config = dict(
    n_layer=17,
    n_head=3,
    n_kv_head=3,
    head_dim=128,
    vocab_size=8192,
    bias='none',
    tie_embeddings=True,
    init='uniform',
    init_std_qkv=0.0255,
    lr_head=0.0117,
    grad_clip=1.0,
    schedule='cos',
    doc_mask=False,
    steps=3326,
)
Each number is 128 + 32 x the weight over the matrix's rms, rounded and kept within 0 to 255. Layers, rows and columns count from 0. Numbers have three digits each.

# down: layer 14 MLP down (transposed), 1536x384, rms 0.063, rows 1316-1347, columns 288-383
# up: layer 14 MLP up, 1536x384, rms 0.117, rows 1317-1348, columns 288-383
down1316:074114097238084079104160149154085120111112098062139122133159129110138146106140126099174164127098109146163109145183112179080079086126134057109191109143120110157164139162084079172113136120184119128145102160117125169121194096126161098095065092134127116073109124134098090179093144149153080208
up1317:035119119103137098116128034129155143148145151109144118098113154155092119163170127137152182118146121157103129090147170070145159113132131166141136107148115119155059149185157117138088079106166155118092094119162055149104152087087156149113084084143136119139066122152100154085140122223125083166
down1317:165139120089134150107131192132163151133114132122059147162122179064141078174110123099133107185112132119122160130122143117133093143141163139094124138114123112133149110073144137043127102097094133129127136140109116099094095133116129147157140134167182128130124137115064151116102113080147150088
up1318:095111176142116085198075116171119151100222156129201097133128155110077112137103119103159190145099112127181107096091180160110116150131097089160162132123140167154104151144131118108086167156132128154122154145118150085151152116147149112101118119129142096139147114102182103126105166162188141157
down1318:103175138157098093138094137146093145166103149152172139099111121162218083150095077101106120133141076170131191155111131144115192181147122108155184040119081102182124160128104167163132135128198174115118066117126121207121122102161120144106143072134121152103122188141117192171188152113124124097
up1319:146114099134129095163112134089131107085124191108143111136161107143072121108174096167100091144131065143118118126098144155146088131131095116094152102115112082171178169141171114084128138085111162142143115217049169129143156142106112149098114147122095104137058067140132072075129169102140128123
down1319:123147101155120072126105119169144127140156071104193126071115174079135141114084120100125121116139095122132102137164153178254158152172150118146123102144139161099153153111144122141164131131079119083122149119100139121114160170150118092166162147139142124149191168101124185151140058112132116128
up1320:082143131109086118154150083103137097126162160148138168120115138185114114103071092149152107086160199126091190145179082115094146125152150170134153114106161149165107142106131117153093080129099076062102165151083120138111121165119146145104114093126115135125108113113138110132108119098156097188
down1320:139101173156119150107137171107139103127175110118094150083206108067167135115173134107103109113131181096075097111125150091067150095127150087147174078132162194110108077162074126164084146118133123121147124205126174120127109146075105166128109087157127105111175132151187193129132112080142125166
up1321:091154107110114069118086123105150190132131064114167153158146146129085138160114122083066107093156128158130174164179115207132156130130105153116118090087122106103136105115142137182179092117096134123186111162116126130063160137151104173179141094131166159189112137124170136135183130150114160153
down1321:079155163181134122100099135129128106131113108160149045117115096087118136151131050161129113170199096133167137110084123093186143092109128116084064163175105160165143149151134196119133115178177145098129203103125138143105122108114139133097101080149143148088141132156117096106101149145132119139
up1322:144152133118108137123157148070116117111081107121152214078125157095119140032133141134152157132118090182122123113190116095109089084149139187118156099076117079098104154146150175109091113095105193163143104121080072087139132171138108096111154147127149152141126165117118164063161135100105135126
down1322:080063113154215101116123093133145151135097097155138134154116117107184168128149083107071123169133164158107120112100131181103148121093081087145092120201119176172129082101178116092114121163105151121125132098138197089172117145090131193100111115095143092162101149197113093134150144149113112083
up1323:101052077164098073101087088059153106174130129152191168158136132129139142111157168092116165075110126122093177127129187145153145127128126126119147120143085122131148104095121094167186111096140172123161133122157116183121133119112135149122137142111111092156147159140130082142170094117149130145
down1323:131124144105106151135181130165161148154148124114120130118126152081129102134101143121057157129137103150108141130107077127151123115130150133151145127125164127085109143114134196181110133123060123177094119137143106173104117086045141103206192161136126121089073163152100176085121141106125139096
up1324:100057068187131167132120087126118157079152103132101137130115141138134089163141139125160139131142133082118093167089187086140166150066113154135147126124148093103168068071126121084078100159155146146139135073140117089151105128076191085155144141165115108105191212130171136164122083103114113144
down1324:082143106132127095081035135130087097140104100160104103137118153121128149134111099121122164127115147181153135173146099109195138154163078132091155095091117165170128159089137127096157137111135160137118190137155181156172080120087151104127119092095128150162127053140156164156135161156119107119
up1325:139090186101131154126134124108146086126120153145122111100151083068078116073130039160114132147151124129112158136141069179153133124148111157059133131176120096146167194094104088080177086144181078076163154124153082109108111099145170167152107152126174163164110115115092184161156139075128085166
down1325:106150098144099150162150147115118118152151163137069124108033159143210048089127122096106090115134096158144122145138133099124144161073171105070134118164085146102101112105148102116092124171106078103111143110141137114132138125148064165160149111150172160147157113082136108095146105166103112137
up1326:151041140170126115146104109124091120100122181097101153130123141152081122132102175130160111166127113157129137132121117175108137173207116106127144112072102144133149115136117113186084159135136123117156055109162179179107075125128153093157174112119098104146133130166086147123118076120166116112
down1326:130122164123140141103088110135153156128137137119161086117096105081148118131145154085101162151107117085118122134128145144134111177081136078174141096171149080123081102112161119091081152126125128120079189123138159092142117164172140093099147049121089124182106134110075142150185144105074150121
up1327:091173105146182093110123107105128095090056199107098128159121127079094070197109101093045129160135118136116142107201153121100106205178155130142108162138149170135171107119087157151173090131190121159163111083139089173117144160131099086136099105053106136094180162214131174144130128196157133143
down1327:095237105149115089168051155100121066157090144118129175089131086080119148161114120125110131129164125113115115130161124133138134179065158135083123190139116078184135157033085152168087142129136106074138107128209155137151153080097144156074171127117180069134142089117093124140111057138108135207
up1328:153142109129110121100146127098158074120143094142152159112097086135103129117187121135149176202140121111153151088150163092092117114196142148128093123090109118128118111135132162111134066090123128134115152058169167156108129165080126133136131120135056111142105103116098055102146115129090082156
down1328:090135166138116122102135132126097126118146131082157115104145116088131119086125140121178087106120112177134075150106070094134111153159103131233156135122113150121122104095112108168081117154133150142089165064164099146124114116129132047121089132131139150107162094156124183136110130157199161161
up1329:146157172167160142152184154115047087138098118099123084158160130152140142117103087137147169129104135154108119130162183122130130082131163168103119182114118138133107104175096088145156172114158191132136204126105090163133119146140086081147108122149181136102104139087164157104081157132081155137
down1329:106111111130155106153157112191083094123133100117084125123147120126139104119095129107130179118134087133107189145183113102118141153143134075072161166203120101110073183153119107124141128143139132100066117116135063104103109161127109136193131126144118117104112113108139160157126090157120133133
up1330:112161126135106192172151104179162146082177176138165111152114132087096141088108167140157131093134075145202147111114174158128156125094137125065117090165102160145139107080167111141099110123069165184098088112156117105181068083145145151157081168128118104114202105070106158179153103145157181142
down1330:109068141153118131141106128101131079117166178119144143109141156135126120148117159143143127110103152146155143122102109084091144103103105187179144150114138160096101111155152141123126139123153145171096067224103136128166110137076189124095186135070149153149115150083097055125139096082123160122
up1331:113158200145121178138118083089192154157086109138127117066116104194091095173140102123172122125141152158127133134098147081179101165130206130170160106153099115069135113154098101099124100166159174125093117112105130099155227165159156183141161152133124138164102088104123169152045069121146136160
down1331:125179094154143083115169125172115161116137175085166106148152214124134133083065048092086090053123075082131074137142150185145097087097078113135089130173177168127164125135170112147093109126123093127063170150163146114123074080060131065099149159129071152064165111182128117084205146183174104104
up1332:125167146153092089057126108161178099130144089100095142161162109109110133132194171130134068099130150140100150105117113115111146135091106163106170073088100167117087127129119149144126125163130089198153156165135123094122145094076162109089132138136146139119151109175135118160155137139172131183
down1332:100153142134111142112144123141109117122104174117104183106138125169150087074109139097113149174194103152176132128126112104121087152081164106182113174049106119143120124122082071098169091124162159131104057103172122136106118150185144130113104143160112144126124157112107166185153126133170125097
up1333:139167157153132100140137094109104155127162088138114120121095087085115115135133146147098092125181078106112118104176171126131122099109153089177145150054173162159106156168162091073108156077120103128135129132118110123173148170106109123144207112118117094141085208119153099108162137152113120100
down1333:170136128149102101113109121137115183107111098136198185166136072141102133140099161107108147153098147092162123140107073124082105108121105117134142126086138112152106086164184114124139115101110119129082156113134163141118107145115112148148144161176121112103175168152158150181128109094105104114
up1334:143194163143118117145126142124123075102117092134114150127184161086183138081157161164077096157134119155179107132112112101184182123150052134105129157119119101153121164131185161127148121106107160106110169127143172056129077125054135138087115135188200178186128122181124193162054111197136136143
down1334:069083102109141172125135092129125134138126136157162126163132170146185183149083099094112144094141104112129119137154142120104104145126106126131150116201054151162150116149064073088120131153085128159116115113124087142110104163163147152136137077097108135070113116124127093117109129154146168131
up1335:087074115137074184134142118113151093109140110126167151167136162073159122127145071118093130134061137163160162139105030084100154087184143096129135177120155147101094101144159146186118113172166029163131128177170117178078108108151137135133114136169144103099123137122095164142086132144129136136
down1335:135144056111118103159165134133129120119168137112081122140131114129142155168134120138151121076177147141127141145114149151206175127121146094150128098135134122153087148089152127163129124183097086161074114116179183067092190082070155096116134111111132153185150083117069094160120165124144090131
up1336:071142091168095107141107098123138065153140106139164132077139142115148195123161124009103122165167089121144111133166079056134147116145154114085164074119124126107130119121148085128179176127143134081191135184122171104137157139157065092098107172166100116091147122131153135122097113133131201103
down1336:116192146107129121145113153143164164108093157157137198123117103087130152130151138162143131161113095161103186161125169104183115166145125182118174151147176126215128093093071099074077131077097132170129088096155173216162119095143133138110160166173138077133163118165113164112052180077141165113
up1337:092096147086154084196074157065140166141073141162144094114043176110166127113144165053132204117155086121063112170126128127130109199211117096094140127141155121140095163204170168139109105087183120128224135169155078148192130143135147159145178070080120114138118132186151157133143108142116117131
down1337:079101084093125162132103177101147138130130116162138160101111104149115127099161116119112143146117122162131182139148136146148129073125120158127113156055174140132083084149162124162102056159168137147144103124155138138161123160118190120178104145119130150096042162147133075084092110126115155153
up1338:067058109104145141197129140052116059176125153133144146159102086159174162141181141147126137103115082146080142131134148077171171060194162169119087173172154124081125137123151087114114117174126144128103100089158115057167073082169116148153136100132071172105150112163080188099087106089182045134
down1338:131175129189107133149148168198179176106172137097126169111110099140186121102143108158150117072055100109101198183080162121142130125076143116155091160103134143089137153174116126160175130088159095133116170163107099100146095098148089060145154098085155152125128143117154127084098120105086150122
up1339:104115076111148113088147155101111072136183135111088135114139133076102096079126098147126169107151177122146191138122172171093098140142093094082097174114222130098150182130172092130125162165192114157209126125165201137153067161136111136090105119172180092162143107116117093137136134095125089146
down1339:130129057126137138113112098158164149105136120121162139121102081104097138136108145120139138137170089107185117150150142107109084116142237171092178085102114117164085113184134164168175159082117066097116132131108097201128164160091143097146141113190123104178187152154142164119106200085102052150
up1340:175098124104095098174149102144069108174147136146118122142148133115069111171122133116153126120135113149097109116134115160141093116150096134126159109165143049110148087125115123118101166128120104105188173112168103091150118113212061081149098152069129067113103118169143161167099129147136087126
down1340:148121111181158145116154177125153199182109091110165120124129137112159168132142118133151134126128111085103128146153083139127090111120115159143084117091134166156164138099125096145128096124144071113174112078087104136135147157098101145149117145111137140082122100122100147106173125126173115116
up1341:138090150085081110121106140095102121126137104109119148187158140132154092087150165174085170107107126104150100119126116148093141221133163145126154148143187185143141155125179130142144161077187171080113157086135130113122087141162126111230106149123099128092150145107151135131117177154085153140
down1341:105116159098146117148150167110062017064164143180115125095114069110116167098112160131097097197161117169086143122069132154163069174100115135150091109107145070166188199148119134154087129068155131108120142101136174107087071139160107105154125143106131091127090151169199154109087114126102113156
up1342:106217115078131162145106096143166179149134118039068120161139074135181138112156138089112184125081125171106186164107124188121124062150089117104096097211125122126177090107165182144098099131086144170097083101145147177126134136167114150133171118144094102119118120076123126094148119092121132162
down1342:144120133063120133127080087130138109116123153134152125136164184138114124154150094167155124123080080157128166103155136085170182150140141070137159159155184104149136096129135054075124178147085130123118196113089125132086156121078170131161124133110149139176114143159144129158086138135163146113
up1343:144076094134155132116115135080165142147167146155153114182139125124144151139101046118126151195172184111094118098082105212190110136090169173093126097120116170077085157133117147132083154139148115081217110085142081139085118146126142105089099141072150130123126170110102131101092124126168119163
down1343:124154135101128124105099104118128086092153136117140120099058097111099158089177203102095079134127155145130162158177171178129153088181106159130120134081127140145160105186131089145175041118089139157053165152187151113148128116165138200140165090121106151137125118150140092146146125118138093129
up1344:140098119100121136098150113190137168087143064160128146139105100118085132060076154152107135150070118151099160190186059111170178110101131121127160123121176106138151148064114091117109114179075119162114126126136080118109127135207093179124098127134169161146163169126157157086102180133143098154
down1344:143148145086146122049115133185128121128072110200211111124124141112136112139146099078187103128076144132163203135102118064112166165114153158135082065107095147158048122080144144152101054062191159201154161126156142160121144202081083123172138089116064168160140142123096134124109124141105136119
up1345:153152146123098094119150083174168074142179139078116109138094157148130090073103125140136105131148166136153151064116163099114133143117099145102166118164134087164146168135150114110183110116124144177116095133154124189193082094148166104153152129055125116077100138167130127163139092148192081134
down1345:149125145123110143095137126134082180143071169135104145113127138072161120071103159098121123130126136154176132140064151140142151091210149089139118129108125189111112126146130120144065142124129125121125177084151131059118104114138096100144115149187106128139139092162139139173132148101113155089
up1346:062148140157064157104187103107121084108128127173144124165149199116152115123112099133121113162094123126131147104115131109092101097102212103148149183139133185161108182162117117119129116123173097123143152090123168112127087156121077127104115122120129077124149153145132175152103160165098114109
down1346:151137134132133139130132151160105104167113138120085157073088150163148164119108128108166175093126093147129110136083126136159174118172125119108122080125143135110095139144150115138154137121049117177097117144107117110108153151126141097143106151126164109109073157180083116119165113129161146121
up1347:094112079149113173103203138091160091143101157153122068069128113156135116157049133108076121103198147185137116149172157116150134099078154102041135128103135068105109103133160062117121103128149185167174164120113097110132135109095163151155101096187153171146167117149146078115123108129124155122
down1347:118059105135088146112114109152113187116102109083165123129149166114161157127081082141113123110142121125149079128098091164108129137139142102125121159140071140134175184152142098142182117116154136145137075158075090153115131135133166095125201152166070089164104119129130123169155143130128147108
up1348:138142136134123099143125161134140122101111131175083131088121106150111068170121085105095081161181103092131125120128184142096192155131188104156108148112105159095125116190133106112167063111173106141094119110152134097058097091169151138127139094129134136139159105111121117161098169133119133086